{"n_layer": 23, "d_model": 96, "n_head": 2, "n_kv_head": 2, "head_dim": 32, "d_mlp": 384, "vocab_size": 8192, "activation": "tanh_gelu", "norm": "rmsnorm", "norm_place": "pre", "norm_eps": 1e-05, "positions": "learned", "qk_norm": false, "attn_scale": 0.177, "bias": "all", "tie_embeddings": true, "parallel_block": true, "extras": ["capped logits"], "init": "normal", "init_std_qkv": 0.051, "init_std_o": 0.00751, "init_std_up": 0.051, "init_std_down": 0.00751, "optimizer": "muon_variant", "lr": 0.00574, "lr_mult_o": 1.5, "beta1": 0.9, "lr_head": 0.00958, "grad_clip": 1.0, "warmup_steps": 200, "schedule": "wsd", "decay_fraction": 0.729, "decay_shape": "linear", "final_lr_fraction": 0.1, "batch_tokens": 8192, "seq_len": 1024, "doc_mask": true, "train_tokens": 123300000, "steps": 15052, "dataset": "wikipedia_en"}
Each number is 500 + 40 x the weight over the matrix's rms, rounded and kept within 0 to 999. Layers, rows and columns count from 0. Numbers have three digits each.

# layer 19 MLP down (transposed), 384x96, rms 0.0563, rows 281-353, columns 0-95
532552605493531516536472468456428456440459476446537524411464494513409503425478546441506530432478455514454498479512521510535569554525525493536583510469522496449511425477503561524446578549556577512472550483479536481517514545573459460567504497514501501511574544527515459549528476524444560618
475502547396567550530554395577442551455523509482434509461435522508491496497469504469497445541482480537472492524486469500469549470393543479468531520493492515497528496465511530480547477459501484499492522533508508554489483505531500516553469462458470555576502479445491522521483485513539517468
506505447542467504498501508527516504434525426536462456553494497533462541498534485547537503536527535469520413414535485504413525513512497535516562496429468450498435506512527571504529446470576496543528470438436498547473501487531585483539462465496457529524516538588456488511506517462555520501
457550423481393577522497526473494411515558541517522512486500475516410443533451539493539530479421458478453592482503478540456413564509482497496476508458595484496501518442496542512447449477447555519516434532548585488510526508583531499499568488462473563521583484538473541509529519526526495442
536537478491505513424535490542525427422548456459516479577476459515502484450533534410510501537505539506487391548444458569540538461439556419575443536531551490554550512449506459501467610505496537498480539529498501485464530517482475516499430453500435535503491491540387569494499499501524534519
460521422512509407504468566433552536501542510476519540507485550507470451509450494582471503535558503504544543451484519508466444533525495476505496515512459511516459499484467497487533478537493500570488490464421538579580432466531513478510479485523532505515534508474578489556516500518477521509
522565390521539547558520520521492532498457641476544473529538568501543556492562501457493540456533512471506498503441430496489542448484587478457434504567517537473507433492484550481566553577590482549451520514464469561501495478474495555526533558525490511475519478550569512520457453492525535467
492556595515465449465536497518496461500540477467428471410495542441461524567469535501456489438496474532523503498528469470448437548535516536578513490591503414442515431536533453492496469520511474506511492472474554501595522534521557530455477430466466623416527550524603511477499530480531556506
504587520513443472533493449484514475483486555521473529528438501492571489488481544451515569440479441533489456488495499485524480523463477505477441446522461481461525442473484460449472509536533553528484562501533476483521470447570520509437473579452483555463444463498458464483491549460473530475
481518411465545476485475443464452481434526510511494534447512508509536514517480465493516522466499525527547530505480508503525476473541506556506502548461550542500483473522492525532482515496495540494549548501553531544480494492583471470498465550526566461472452518535554487499506466534502541527
495500426501579464532505445451481547598461478490498538575555493505440452503543586477523545469535538552522502446563457499483498539605490505552490464491462477566456496536553515443429519516441403563464511482580509523549451471536511532560473447515483496495507416551499558548549543553475488553
487455517495462514570543499475539476476522470526513483512486527522485476525541548490469507473528489532551544498532480526551495519475545467524491510526445518469554495543563474506512474466514555465530538480548550470444488564507509467564491524485536487576485495518512510496475507509491512517
531521529497444539541460493513553488387505539516505521447498455487472471459480523525508507487486470526481422512523534532545523509515495516409548581529428497442492497505546504546447542463517461470526537452547476464527487564497457523478450540523506562534493570466493478489472535567535524525
516530528476520630452476496459543534526505512472545495411496491501511585510533486458503523493517545457465567494502483512481494446487424439503485514508566604510467466518528544544507417454511522484463485555498519474471536442453518569506503491446519443491426410449555433544535496485473494521
478513460478471453531489495446546470514460500536556544504449465440549451503542545528521576432548516542485537419520532508528461522495492517479425492437515514492547477488520440520530511528459562506448516462510373512544496536524522474503514559485528452491490497586526540485484622469493517466
531504471517541505505462499547519499500475497442503487539459553544505513481513469499503581527508492495540506519517466490495546524506482391539459512445514509469554535480533492454462512549513474548507514519438505473489475528471438484531436466467485480520485535494430499572546511505472462501
522493439499483455448409483458495512512542552466435544544481518517512520521496532512545462476508440577542512469540479437527466471436482528534496492488535550456571505520555627536587544494517498558518509423476469550545554497498521504561450432573478510507456406384533522542490551534547483533
475546484481557591550586487527526488532526404466416448547501512589510514498544476529523459420565429484464446516549536498448561521463543593415493563524488525525487492458533526473428407505460492498547581498414584411441416544630545495351491536470540561435530496561415478540464478473585498483
432504512462495528479549558522502455510508505521535560434517511513508428483528496420433492464565561535485533491558509522453469498525492504475472444452449535475480508538447537495465513524487454502483506547500513504426463479466488556472401466501514404526514416524525537519513512519507405568
470511429475566476495507515476445515440489499498496513498499454416482494501498509511466491509523468553541422520561429514527513493436467503477508505541501503483491494474515416547526448429543425488512562546593504486506498525547497530547529521509496484506471529423541499564436580462556460502
464486358469496508531484520493532504520470518439526476483485430454515446591471504501542456519530448474505536457495449445494559511513478489538542599488524457512508553459478496481485446429495457500520404481536487561524550500535478554477484455534518506465510516468588572547535527472518500493
561498537508537426542417509534495496469522543477523534559522534511527493509491528483469497517420482516497525464414525512487532523548504533555514450487552496510593494564516486502530582541464487459486530505462578462496532495384539542420513474457465501436551503480479481473442458549534455479
445521475480524528522563467472419510531502460510535465525473466559555472484530481467478528518512480501522522484503484575419525523523521519551423455535520418486518545440552509490532452496526514505552462469479483504505584514532454468471481464527514518534489531521485548550463520487443494508
480464405495527540556507491488437557532476482520516494458462533524485494494512424462550422521528463508517534511480559473499507576507519436476555524480526615457517521500525550509582465512517525528462590562463472499555469401478513553570555492484587534526454559618490461505453502449496476469
496478539409568435481464488499463460480463460470510557486499554468523494484509474511492506503520464533540519516536467520480571419426544500512491500508537542457450490491609524534410479471583591475478546584477429549441522563525461502479540498448538547511504516500549567524455555446415475456
479479494534461567425465529516515521510492513530502523462506536531479505501481517541544468598543539469561535456461449483564465428580553485456468420570497447521529506511568503487578469442525505395459512586451518505495473548510558451448553491485472449486557505499462477478468496472485567547
564537471400468519551546499458490512464526483525569516472483543551476473501521558523492522543515435590450489516534500576451513496452527519472517488477516446508539454556459542525446462529511516530482425471551538455574534523484468485429467505469467576523461534535501518501484486462452524392
500493543484505479515480426475468461485481538503528461513425527534560552499388507619492441521557521509504457485451528381444521462473469558509542453502490490519459507548536490478573495491540441542479445526561504501609535515470563465460526508509492561557379513446513582501434508467529462522
438462446399548522502540521514512546534529529462521559491487446462448485452494486425479448454489489537469541492529490525475444463460491544474467479501491538487492531503510488479453504476534541492490510549526508505502479502490588464477446503474555523502473408512533468453469561535502578474
550440566475510485445502506461522475551536526421489464496471512512531488453484506498479495546536558550516548528464462452511492559562560531463540499512556620497504619481434485500531536455594481478451492527500494542484542505557416513493453493472527507542448539537438496498545519532542478451
543516632530550502564516557480457517450381536497488493452528549451569515484424421518475489605492492554488505528517463516567501518497477459516529494480523500520495489518484498475543468479467415473550496523502597522562519535474545448453489520574482544491521453514447552480512539506498502529
514458440489446460507559444431465488515450456506539432512521617514587434479554539425495450458487537479522502558486595527517548477514434543479434492457465504494514412397486552471456460476522547430488476525478501536481475477437428471592513429425554510613492379578544487415477509598510466478
479505514466481512491532485473574528500476505498456508478557495527455538475422458530472534537460531463531566526521514511552472458556487530587534487465468456487470495518452486493547381470452526461496442436537430550483500534519525520419393525478488508531563495526536484472519513524475541491
477488475555597441493552523452509434617457533483518532488484541439524505482563562481484458445502583536494485521483471500467483571486484487552471495559502515524548498565554503499537420459564478512512548473438526542500439519530541492543501500485577450520550435551608494432570469521491491470
481490474464488495497514472475478445530504487510532501506430468482546523542499508516510502503543482559455510500514551477398470489521527545485519501519474505448499544542539484518499548526501508485503461547479491525481472420467564508456526537503458495413476434489551514517501537502527550529
535510394452495471448441573504446528536522521510500500482534490531476479504491511608508468420447456464478560526421478471439493505470380548448556450496477488461510490529370451598534525510454517500560440461484520545556558550494520507434526538443441493525520552487458479504472554490524499569
457522445458517473494521459432512414492559429488481485489455438502555551588467417533507494475467474446536538604502485399499528547538522505457495466483456475421515491541474537547506484460528525484543518486585519501472485471529503535431494503545545493491518508481505474444486521502540500466
500422355503476508496554492395465497483498493516513559484504489485492480577508481547529536527435553492472539475486553449601482514512484479542493463469449457416478486524456532539489505516517521480457520518604490532503500562485509590495483529438481513541496504469519464526485522504505492524
526497479481522487483507434572479561571451528503444483458523433460542460498550466507483500469483510517483596509487473439565556488512505533478523545549490456563459528569513566479485521486539504534573420500494558497567451412556430533530505435479475493465522478519540437467515524427525453513
519488447518514463458501483533504499515474584462532513499481488525481615486481448564592507469431489482495488533500468462529510473472478502489499484499476547512463516473466520527498465496544463438438535535534443490493492515584510527493406484552564465515541548465470532507496502464446505428
587476472489508537501527423499470411475470567484503518513493557494497436471435544466485501569541553454475532474459512535524546495481601544552506465428423471503472553453526462468461424467486407488446503473535536540472497501480425494501490559494439530553516547544479474417457541533527551476
558520493541472429511473510492497535472419473505462532528496515546539442477524489514414484539479484463513533497566444517498437526545481529473495562468510484522484454504511502472531497569520519513495545483510466486497486462528483488548482507534466486500453492438478466517518556515575533488
545504437474503539492476594545516483548421458528470500471508505444453406534476498518516485500477525473490585474484446480532511487529464424488467508440475474503501480465441480481545523487430449549459523423479525464540488471504509427580476489495506456467582452481491533512489502531471563528
527514490483460498457443507421464411478544505472493475540469461480519544480484490471466501483526567463501489500466514446486496467468539436535520470472583512563507449431572512556545562519480553603468463466567537536523482536443512518476445510484518477489492532477433479512522542564530531521
481488484550561494532531498481401469459552497518507530595490485415440510437522557513432541608546584583432473431472537434485579501501555427473523514436441525490510428487480571448516460438521500461552460493514526570526520469454527450532527478533526551465398561496566454517443478517453476503
445480417503498484479470461508503536469505399503436497543456505527468518451544544501446470456517472434522447506477584545526499521531476411515537492513460429441499475423560549463498528492453548459504562511445519478557421459502496506476518462517461532586467493516540499502522466506463513503
586489518521590480460501501491464534500489586544498542611504474527519481485483524512467513471499470524532478569518456481476527513487486505504502529474430525504494482465563478511501504529518520496503453483497542509522480558555549527476492493473447514507558420451523449531501511472569469524
511510517495523550530561551547443415486501602533520496505508562479544502511529467468487464534548539533493480446490457506495551530532499509498568514523518483436489514529581533558473512529580460526526552512604514559521449518453458488490467428529478502496508505469503539500493521563528510459
486564491540532492460589453579535476482492526430466448534509462481420509434428476462539559501566497494556502494479433519527495461487501473557542452512449508464542513450473445487541490472520529560526455480536540523511551490516600488410461471558471547503485517488480558467483508499484514509
519494501503454456419537446522492430478545521447450434538492526505489560536578536544484427424450502458425443555489451518517411500538497534527449481520576448475509558419541485460503500567495550545516498497446501566479560557448466500498514463505507520454429515493519578474560454494493461519
516519423507519535528548483516520496516517512476488506454481523508488530514486509496446508509474479459522520488481493513519448469501484510562526525527465492535423479467476533529484490495418525511499489496551529501503535468516508513463468519485517446469531487540518450479470516521504480482
480512513491465454525523493464511563494520428479475473476471559480520501512462441479474448522431447498526546469537494478560480526574517535539515479552533448493486532486520548474511468522484501434516460499458476508517580512543529520443502569548476468507523484508519522547510519479503494500
494537497432438526520507553517489503523478518441455614425461537405469506453481470586522572517509550455574550495480473389451573526489515467525548476520594592540583430517432543504446566605436515482571560511500550549478380442500500456493483474503483437520520445446584451445443495488527535499
498458454518512438484475521493475451505501553495465439527462516512488503513507511482495486508527546448476504507514477373546489418494517482491482502464512525501498481498410498579502492546486450562521513413486470485527525455501511484516541457543529473475506511488538491543512508455467507464
550504478554470499517523507510493447532508445501524469550510554584499534571493498477487539478510493447444563503543494503488521457492527458512487489556450489497502492521505534520498535479540557514482563452552490511490486514532541506516511501555519536486432575473522478453489506527510506489
537559530509517440499522471568500480478490478565578438551473489487460452536463492578406597470439507606501489531523399493455503551496521496518484528501527454500435483508526457418462471541484492525481505541487558477530488525447511480408559457532562466475534500466483556486480570511526529484
446529312465455444530520470541528384495460452439561511485488481605466479404514477437515406510476524500481433465487535452437549411463540538511534574518503419425486479510477508512490455489483496460454528492474498514482493505477433558507479458455470564519494533503433528464429459452516558464
496512456498487601407518484465444541531500481502478497502478432479419501494535495482523479416515475519491540497541564474541449458600415447535492485572455534579497523539487445469538540467563499501517457499497460466505486480509502545427397586457555463474519481401512581468486517510475487514
525493507395567488473455573452488505514538540473554511494482530524497548474513547508504536550458497539504492486480515495543503408522504524499479421540507521530500471550491534424592470473532535498499508537458410569504516494567500499490493449436536557489493454454539490475449438507508504498
513481557475481570536477458515498482529515484569483547518526588517495573500479461495494445519528551515455601506525411544456494466502541496529525463491507523473506547453504547463511478527520460465521530472504503487468508494434540461615505475533532498555511481576589484534441478526502535384
521587536577481512471484531531508525504532489516485557453538468494493566577507528522485476559523539469514483470456496529532536510463543500467512492563470397539454513522539537525515518442477524559520473467485488471540461468502537481507516533517487563470561476485428485503432504514437508515
510480395480517521506473525508444462529515561488474523463510606446532535548531553451470486503435554499425465524498479494500458499462461525456414452500479470451479514478468532578514443505438500474461492525399509549504498519533588465537514487516487482516569482503471482479517449585498517461
493554534475479521484509464417476500464481551513512433507460482513495494537500505470475504444412546449485534520448569511522494565468457489457512499470447511454496478484544503463541522507479501510484500547544524505470539532451580530477536485529521489531523500503520487548531482456529478506
504468512545388517540525524513461469489520573486537524484503508588523515442490501520456460446527494526560402463478540490471510443433467449462425551479531483540478523459477498506507470474494503456560574492504481545497507481436511528494528442486385548527486506565429497462433549494472569431
491461466440535490492490510479518463507534447430487494477511499582455490522559464456562478476442495375515519505564463515563522477480461483475547524470441499445472529465445550403462462530474522531457516456548500494512479486499452543539476444495558401509445517473561518504508495542513430524
502520538454575391505433462519460484561515531548457533604485505583534525462534548443443532420539424461563532532410476495544555508458462479464446398436355521470505463487533496479568474417515540449509487519474524561490486558532489600606526489496559512621420504497552484516516570566469439577
453478399473495468498484605394489587522505576455469449411492460462566577501492502477448472482522525490499458594514484553501505436515467453495573518536506509516425505430507584505433508548491613552436517510505518459468479521447494490506518526499503516549485519454466447465532517513490548429
531460531567467446510489477447509491487498499539553497500463538499533546479503542504498519504507528549467523513506560498519466462502555472499482493508424509542552500490424442529492532477491490413478548463452513466435447522420508513479437578479533484536567497472465446564493608448481505551
509468617445495518535488491493507550558477580503467448494526558504445499484505482473488530542496453451543536456504495510494535473492493505492437420472499479526501515493605486462528496525500484495468465562479485457523531476510527496491513525568478488468481451522585473436452468454515487559
476569579535549635504520496630461460446475552567420493496530549511562544562518517490491487570452593463445494527475540540505504477510517591436532528464423457457512472482460504510469521550490502494454466560520497451499607517473474527461518508437437500489558449575518455548527580444520542497
535452597615476424507498464558544456468467518478513490489562545493429431560523473415522538507505521509515512529553502506533487548530515555497426447547495517452520444569482468507514597559571477495459628595518552570544520455556506517472488466458460520493577454511539585527412548507477497465
461533521542429517464545491496496543498533495526513546364412443459533491419496419516487537509474490534517519455498449552517447484492471511499473440437506445530433470480576479450511508552531514443419439514511462516513500532504535480540476491594533476477449490431553577583441506529544465484
582499564569511577515505493493533494516512526484516547532523528443534432484559484515410536517537559530507503548513520572437460514542473475490485503547519511538458424495595480510507499559478470501509519514452410446491490533483542474477480438489538550526465551492485486511567478506542487487
# layer 19 MLP up, 384x96, rms 0.205, rows 282-353, columns 0-95
518506496513463530518487481534494446482569486456581539447504458484472527499539534457502486445540490497531505454548497466573485573574503488479519503530577549558537520495496555514439570515440489559476485463519561478534427459465580458444488502538583504522522541514511496532500551633487515458
436470547484522493463535426532397435500455482522510488444512463476434515538511529496469473539437509566434477495463490476511481534467465553516456510545524500571564505484482540520513511518421571541519481507540448417474494433400572461518504546485541515438487503509562443431476462556448508474
580472570496498478541501492436534484546414502476493470453548451539591478498575511530476552497400543530525542454477490440503499512531466515549395511508485486576628437455527559544482545479489463472550513487529538578482510567533532513597544512531490559511464568466540465499475513464460457496
437490449490472503466423493439460519511424496492527520446422506483465466513472509485470475507460443490464580495591494477515492583507459580493584430482454544419519452552537530479532483488502462527513462520495492450544415522510475424530512516501534504511509511537566475472509489497476488474
535546486461543482467517422520465429517464456495501540478446481547588483476554502464557471481474473495473523506535461523518495485501495504455532475497500550493491578535498466500461534489548511415518554499469520418558487547498514516519499549445502518457496481514481523434459495494505493479
443483501512531457529553483454502521479555539448472537484458485547495449507478522505489491501535432506480517472611518437436505481449483466502509476444514489501493487492482533500476480490528442483510455491519558411526505466582595443449444431440510459570537478546436407510542502507455444449
485420535466487460503534467487537520522472459412552416521494449497477508432490517478533511564477383503520504481509505545475496472565475471506535477507434482562561567460498592530451528535456489430510490507586459548391473438504520473534530548477530458487516502519509475494470458478475430410
467393486429507489485535463534495419539551463448502451532527426519422488543487435556559469556506564507511536485511418463497522504549539470455511477454433466559452574509455505542545423502468473465517495466460557499512465499538522484585504438429547479577495508573462510509527496511460517481
546465483536491471533485563502563531591550486512505504531484469515509498455571539518479470514454469506547517387434465503513530510501486504575484516550498467544388531513421514473487465486469551526504449502503476440513529550522538505532526494544446475441508483494425581429531424483511550483
477478591456454541477533510485545449490555469539451506530486483532489494499423516514416487475481502522524487474484542506474490391470563540435455624480563520436544506476502499486560501510551553463499423530494504451408545512492501494497411516498483497509514532496536495504568479489530535466
513555492542510550436511454461498493510459531547457539502528545483473546481497450496524533503445474455524439543521485499470501543551489546503542516419502444559561428568506496490469504535563491524509451502513482567489492472494492515438522517443434501463483487447427462522470555535573490496
481493556497591526506531553527498476506516534475485483552482570539499484579564526450496508507464447580483542479520576471463479542520487466492485493469573544496491539524545528459487442510453585556529460512515523483443476532498558441543428455512523509489469490521470484490569516440469488485
523484554471521568469497501520500460526480532528503515490434501427531479466557501439527477386560511502456489425553479466455543414517532465467541582456481459516453501485489572508473532516526519531421462500492585555531446522521456438449509589447509530475479535473544487415557534510433456535
491452502449423469543565434564457490442543485466458489473493523527460474449506480547530401560426466423568481504519470463476554496472484454515509516523459495466448540484517588495496484537508500463516485519497618485489476460511463561502477572473438566555508605486524444515464458524500500481
456558494466487461482513482475499420573551538501455462456513471516547480461521532532548432427446479428494468530536540459489506441576530491461537506517490475505519536426476473560458447528467532501501492484541455438489492488457539503495549493500525479481552532469521418416495423537499549526
515463485516522508543499466489519513471483503538490510543522483471487461572490501497503499522518474502514435482499508502501499497521489392559481463477492520521447459561426535548459515486469481485416497538518575470454480502511507468452590499415519462509477533613443485553493499543386435470
514487554567473454464439445531505502504531514468521531510484602543571505548466496472426508497458512449477443439578531497555463563485559491514512562479545550516492519507480481483621490530408425573510551482504499542459504633516458469576463514527544491560439493528550553438495492533433499523
511455481484435569536483508568502548521444518521465471501437427536486488571459499541489513482471443484545507462457531450580480413532508482505487575491521508494503502512430413534509508477544496489538500500484494518529418542466475499505468520551457564510509526455487513539421493465452579423
509534487426494480496528466541515465494581536493476521440518497574556519468490515494529509507511559465470539463531500508524472467570574570534539513517491588508532491494457578503554539517439587471475411491464463516493476497473484487494449485528410522464520484526521518459576466486488484516
477531453482438493501449412462451448480497474510527518571459484479533511485495532478440430531489598484527415510576588553533563476544615514483542507538497488460507472536511488447443526519521466529511447530486481487480480522532464490496565611517509511537466475486468450442530528507488531375
461568508447488475481532528448498496506493491521519485454427472539469498514504443490523462554501499489498459464603498502548485512512530458487524413482420467520464519522515503514524491461527541496513459484461506622529543511561537475518452514533509496558446473518507477489536480456476445528
486501488464476478547561489505541518440483488509523481434520524443477527577470498484476473449451535532499533498505530428548492474470464516465535530483520555554557500558512491451464494472457488487456511543512492512470403477520555464574515520454472457471498478563452424406489473581546532489
471531498439531490433470506505525461469535534539455540507528475477598534490525534505456585509534501499441453443540436501440421456541532510525459427487519437535533516473505514585451537463536493502477501502478538483420489539600482449406473526519428466472581475462505501475586522557541462524
454431507545487439434555373516508515500493480514456527467529514512572495530537449467521439450468524522485497468462541458470554580491521468443475515466509498436439576471532426562501424499430454416524521462479536493481529502536441605469453544543432540515545561529503512475653517547486486502
462520510457480498537521481504486516545496486530524538511521499541495515467546458502437517468516447487469505537555551488425478522396436546501479578473524522502441491552465452477411515513469459590525576477547471540433465465524497536533428454501480450494458510496500450517556551548549530502
481490554536481498404453498463472500564410456458520478486497527466500523468551508564521494417486498467485494535456571511536532548590491471519489538472497493586501454486478489543440557473432464544459472470511510455472450439447528503497490531506563426467487498464527490424499406508480503534
442475498482490489456483544527493501468509531565508570552457531532471471542549497413483507463418480451514515532508573547496470503444568512462528562519482590467471507465494465532478399544446491465512542434530484485458502508486473505466504489501512432531565555507552523499560493548527535479
518488531522478498475483519497547525519495499465456484462583567451519518466506475524481484554500480446523460505510496482519535472481442404470491566473517486464462463416500506518501561525469478437559539468501575461547503519520485513426530589517408511483461551534512484498497500415599546431
414495524513531509467514477510492479460478507534431487416485431531468549527531499419438524478525516508527574519534569526501538504476517500457458550468474438415521492559521488461491517492546526471434533493465583503528423498452455452453468534484459482508520489517499508477444474508513555539
466543555479497517525557512482474481478501469496474419460519466521508530572481503431526448545492471503383448487469519539520518619553517459522482460489472478483497472557462498567431472622431527517521489508426582577487506525505546445498454515474429494434508450487425516517494370489432507552
461466488498475487454484543537486434460495516502431493578473463516546445452488492511485513402506587520478559488369499381466474455573456445590562550534499480526561403429474542495536417549520526557581514508522493553489431496481505472502547491555399447551513516472491440459498478515515443447
523485562433457477508476502569378463522530449447508483459480543500488525466498487461461413463597466580496408424463496455510530508554482550457445471471428552507463442495508539572455529536483521585453569493473520514502436532529485462560530486486424578530497531491503481534500454536472479451
528531453415446500492474485552510502379451469526489462528544472531546475503540475501504485486487486470512526491496554537533502482532469538543505482453540563472435518530503491483542525540391542446606443525557413419511493492502556487508515511597463516497446512475494520520434487500452560493
544495499475478531476452513556505510521458490505499531486526541479489472436520516461535438507435503426474517468460495524598533485547459492510524444429463541551459522499520509504454469454436550519533481541475543488560580562507517475562546449509533488583460565528452458495503513490459489487
379472505491495523491503517427479502439491540475472519511457447552576596527513469410509441481518440431511544481529539570467524602523543452432544493506543528530536521462417458525475543517539532483508534526463534484519486496531502425525453500552487511569446473531419482475567536572525469479
546448508576517491496500479543519473569434471510469481525562537486497440425530592522563549571522490557506562452463500559515521440541516440471552576467507521527507493538482545435497556505489538482528525541516513466551470574519530525534517473506516502554465474523475495527501512513455492411
469534526411502496463495457533558473567480475509496461573564513506426486417537615492527510517538524514534480546439557465471512562522476499449473549467464543490515515495413552481527520475489588475437517540410531493561452462506463532516502533532506484479468518526503429521514509570485516418
518433502510494492569490473456536451446527454502488387528485524475512508414402559444522510471504491495517502498471497498542521496559487492553509435428471471392530515502447460522463444479474542431432500527513467491523504526485521519504492484510451419515409538509500467509511539530512581458
474464495458478552507451464487483543521427576492512459482522548490532457522502544411456503563540521560466538505542559550535533512482516535479530483462456487519514462468495493512452502468482522556495445465519606469555512467505485423509599532467415506487504472524487458512429536553536507505
452504543490408520440496505526548456527524518532494493464492453499589572511510529519562567519527508523475487509514512456511554483507509478569576569558562505497514451461405490487575557532474557478492482531511519517421523505497487494474460555470499516455485506474472601547505447483600525479
410455474500506495485469453475520454571499471458481439436378411496433539489507467525601452493503490527499481503499470466476513457492590503520495478554536527517476517445499480503499539477567528470454392474499514479510500594453537490523503490497463544464548547494468510431497427528462491542
490538491530492543441523513503495496497486503509496458462492538478565499525552475489488466550476460535487464505518538418564502529508490544576515564516566450512506513482464514467452445501521557457540539508461540536401561493511545521588546515517519532413502497559535551481539460534508553458
486440450527438531517510448558515506420477542445444551410571439548483424534475427528478491491533504528547447441567434483502503506536489507464502501438473482425527459556526541478500452503506459449506536468485509496494441458534496503502545490468473480554466534591525450460527550510446475467
477547547426466509486466542575553588581451470503464444489462441528542490523456442485522455520513453429520452502466496542509488552553446580499465454510546495474504544540488452490497538495470494469496603497439493419512463524522468455467462515502436383493481502549530477521567499483503541479
442454495504527517498495464479509475557482478515520507479472430569513533496495487470451460457483478532461495513587436526465490505549601514525594502467547552543482499572539451560496458513459482538470492477481553505505581576517535535508539573530433502527475491485495532417493457480558478547
443523568517448555503478467465468465468469467560485507460466533529510479543497460416427474519527511536550488485471575518430511489475509576501483494504533460514473490507516535544454522399539558458473530533494508496493506514483458468542528477537500512505492527522505586463484508479412424410
437553509507508474485510492521538552493507566554488410531517489487511499468496595549528506494482473488507421538464556487487447515492400466555472520458539587543561515518522510486520465498494496485478477467440484461516515522546520509473567535484485465498550515513480466449503413552441505518
446446532449529524541521417461463532457486558544473547444538487524476421555503518446452465510494505449514540492438468500506515554530521506447406534474553470579541464534493538562452451579474551492495543479497537446483434536501523428573488483464492539534553501466457463522484529479467506504
526496543468482478519435505553512500533504512516554570552564528447560402551420410524521471536525518504510543537509509396540533496502464529532540502504464533507529516539481548539505490462560503539493537490467460488468468457537494517447518480480515476581549489592503465456520497474519493399
456482438494416499472495436438478504478519523565483476511513457542474483411496480442539479513458533531468508466509475480496507496471490530462417419450500485501588525544466475476538538550588465491501475552515495427536414543421492454559513494494486566508459545428465546537507493564544541435
480551490470536497437444476520456433518517534471485539478497525520494490525568490556455465537588556506492463496506545474450538488510516508474516590521484533466468526540464519496532501448473512456470482454534442455475509500527490520548550485505509534535496482550519528444502529546440481454
561568553510562379514502399521491473542413507531501574564520464510513426548436455503472470553486559540495515492479541484459485483449482424556509506539500567430537456501526588500485493560520487531500450499414473476512546537406502532530508496489510440544437514490464500499495536461501493490
504493503465482493553509459457571517571458507526496559451511470427487495516530497469482470509461472567481511502439540596471475608473434492524479528565467451505533517515480545530484524490514524450482462480475487486497428495553557531484484531510490518525479493461590522451533524471515529480
379441446379531562494575443494514536500497489565509531457417476494473448528554535537516501427498533561550437518515521504507476506480586534500504488483562462516502466505505565469533479566415481520493429542498491481521471502520508525541493535485494463506510496574433489512500478498515570454
456501508506594504390492520447522482534426447432431503482496512418495494483426411479478404456480436459515536482477526521578412510534476447511463438474518509468538456509487500497523486503491490506491509449518475495490451490506471469459473477526469535463519457496509505496572511449551450522
560463585472457467482483515531471542515541502512440515473484497473461555569507532489574582488502512479527507460519511486563446534441488498486461451389528515530536508471485568519520477509513541458483492473496451483476479535495534486493506548605438421445505496539541484477501500503563474481
440456543516505574549529567470494461474481433547419483529486470509447525529513473494454528471475483469579465434557500497465512529600546462517474458432497463512545527569402470547482502634491536503476509465490490531437531522444496444539456493444498487526502551506502474472537534527494496529
494541538510463490414491462475508439517498521548537498495446508540453493467546557515511450571521551479576476499516481515516545487536538474505482477473495504545492513499536545461553535519511493469517423457418474457518524500558545472443491491469529568483525464495489448497469451503478512500
471502501504466545426465522536495485511473465496561459502579455552527438501494526491556489489458445496530439515586556394518568502522532484516460533522455483537455457491477501530548536447526484535501393502531527545530488578479525548432487490479444513512499494449522515466545503510534433556
455496472551483466470467499529500470492465504513506562547468515470515397499480493417466495454524455509558508502557543457480481478488475503490507492442537576459495481468542477529568531465480510452491452583461512486472458511522496488504502471578480450619492497529467444525540521486543496505
408488479425474544494538470486474431531451508539527436444516431522572432512476464487505513556550391494562534453559510541474471528437512503514496549552524454437523498480493573502489481498526450423443495493473536482516518528534467453466448530453448476524485554484433427456547516492510553450
498453529509469487499520534518475476549533530525451554455550506482523437413554510532508467549492472487529502469517443549507485485491473508565583503506519502545507569456514576556433399517487478538544496507441535517512537534549502470551533469455512465477402481503481509467506486553508472531
447596513559498506428479442522487528535496489484469460471476478510501474510516517443501540462449552501566504563464560527588482559519491525443511525520528521562559508443497462472497562464455482546538466500537516459523463544486399460534549471451533532429509553492518478437598482478495484438
482501502554388404498482419480494550542495489470492456542522472463501532499524511515415442471494508488466493454511496555472577523562547447479535499505551555494471478556510476540566515440421438545457414494506482426460539495545522515504520493570474588481516541529490530462518502500497479443
558513540490550540504536457557504525446528541527447507527493371500508512444539487541444559413599498507518516489511504502534553481503498536509574490460441497458525463584352539507440460558475530500487529520537552596416447491454526523540515458463488442578433496557532449540500479454392505463
582513578522516487445510492574496457515436469464509477524421514544464483510603523474492441507434545544522525453492581495532482504457493513463486502473477505523446544466494479479473511515479520527483505510536458493537439477483456420567518483439457507539573477559500561562534440512498481524
492469512493514383466513461531448452495495456429505487531547438467491500499591491538494498439522491506480469525544497491553537540508477523439525503491511488499595503450467446479534451509463562525550494524462462579501526522580518469467468534448443540446467522547545547424519455573454492484
524484537467441508478522489436446496514506527489486535513462520494482495526529496493517545528492535505526472445440491465521521502503481512522504437391482447509519528486544527505475488539561576503472478549461549473524517495505537493452496559483500469437452424492515539383512470515541469530
502442525447513421447555423459496486372518520428443540537485484467496489540548465516483464551509487538485496455543518479517589565535492500565471502493478515541560497515471486499428486548473498522539547499435531452521594504516515486550461463405497468479485498466481525491546524496541489480
495439489444478528461479515542534513495476535485483554470516554516580429475497560483513475550464520419558470488510536488504459516524437538477524583531481501536496493601488514519450476488504524436586567442487514525507479531474567490517470541512519518448454605493502543513491545494598507440
501462558541563534494501479451554459532576478524495582542512447529538621502516399497506486469569524466460523465522527543535507498535455517491560519479547474433512532489480485627483470556514469513552545483485462557576536514543493493504525510474497529591520482528517554528534487494510544441
481483550421500529489500446536481481545552562512491451537502454521484576512498505517500565506493479463565486456473465425485497459506467481441472493467534549559483586530511479393497503432447540495547400490589510451551505517556489451514485493459471509495497536496500490512531493579467511521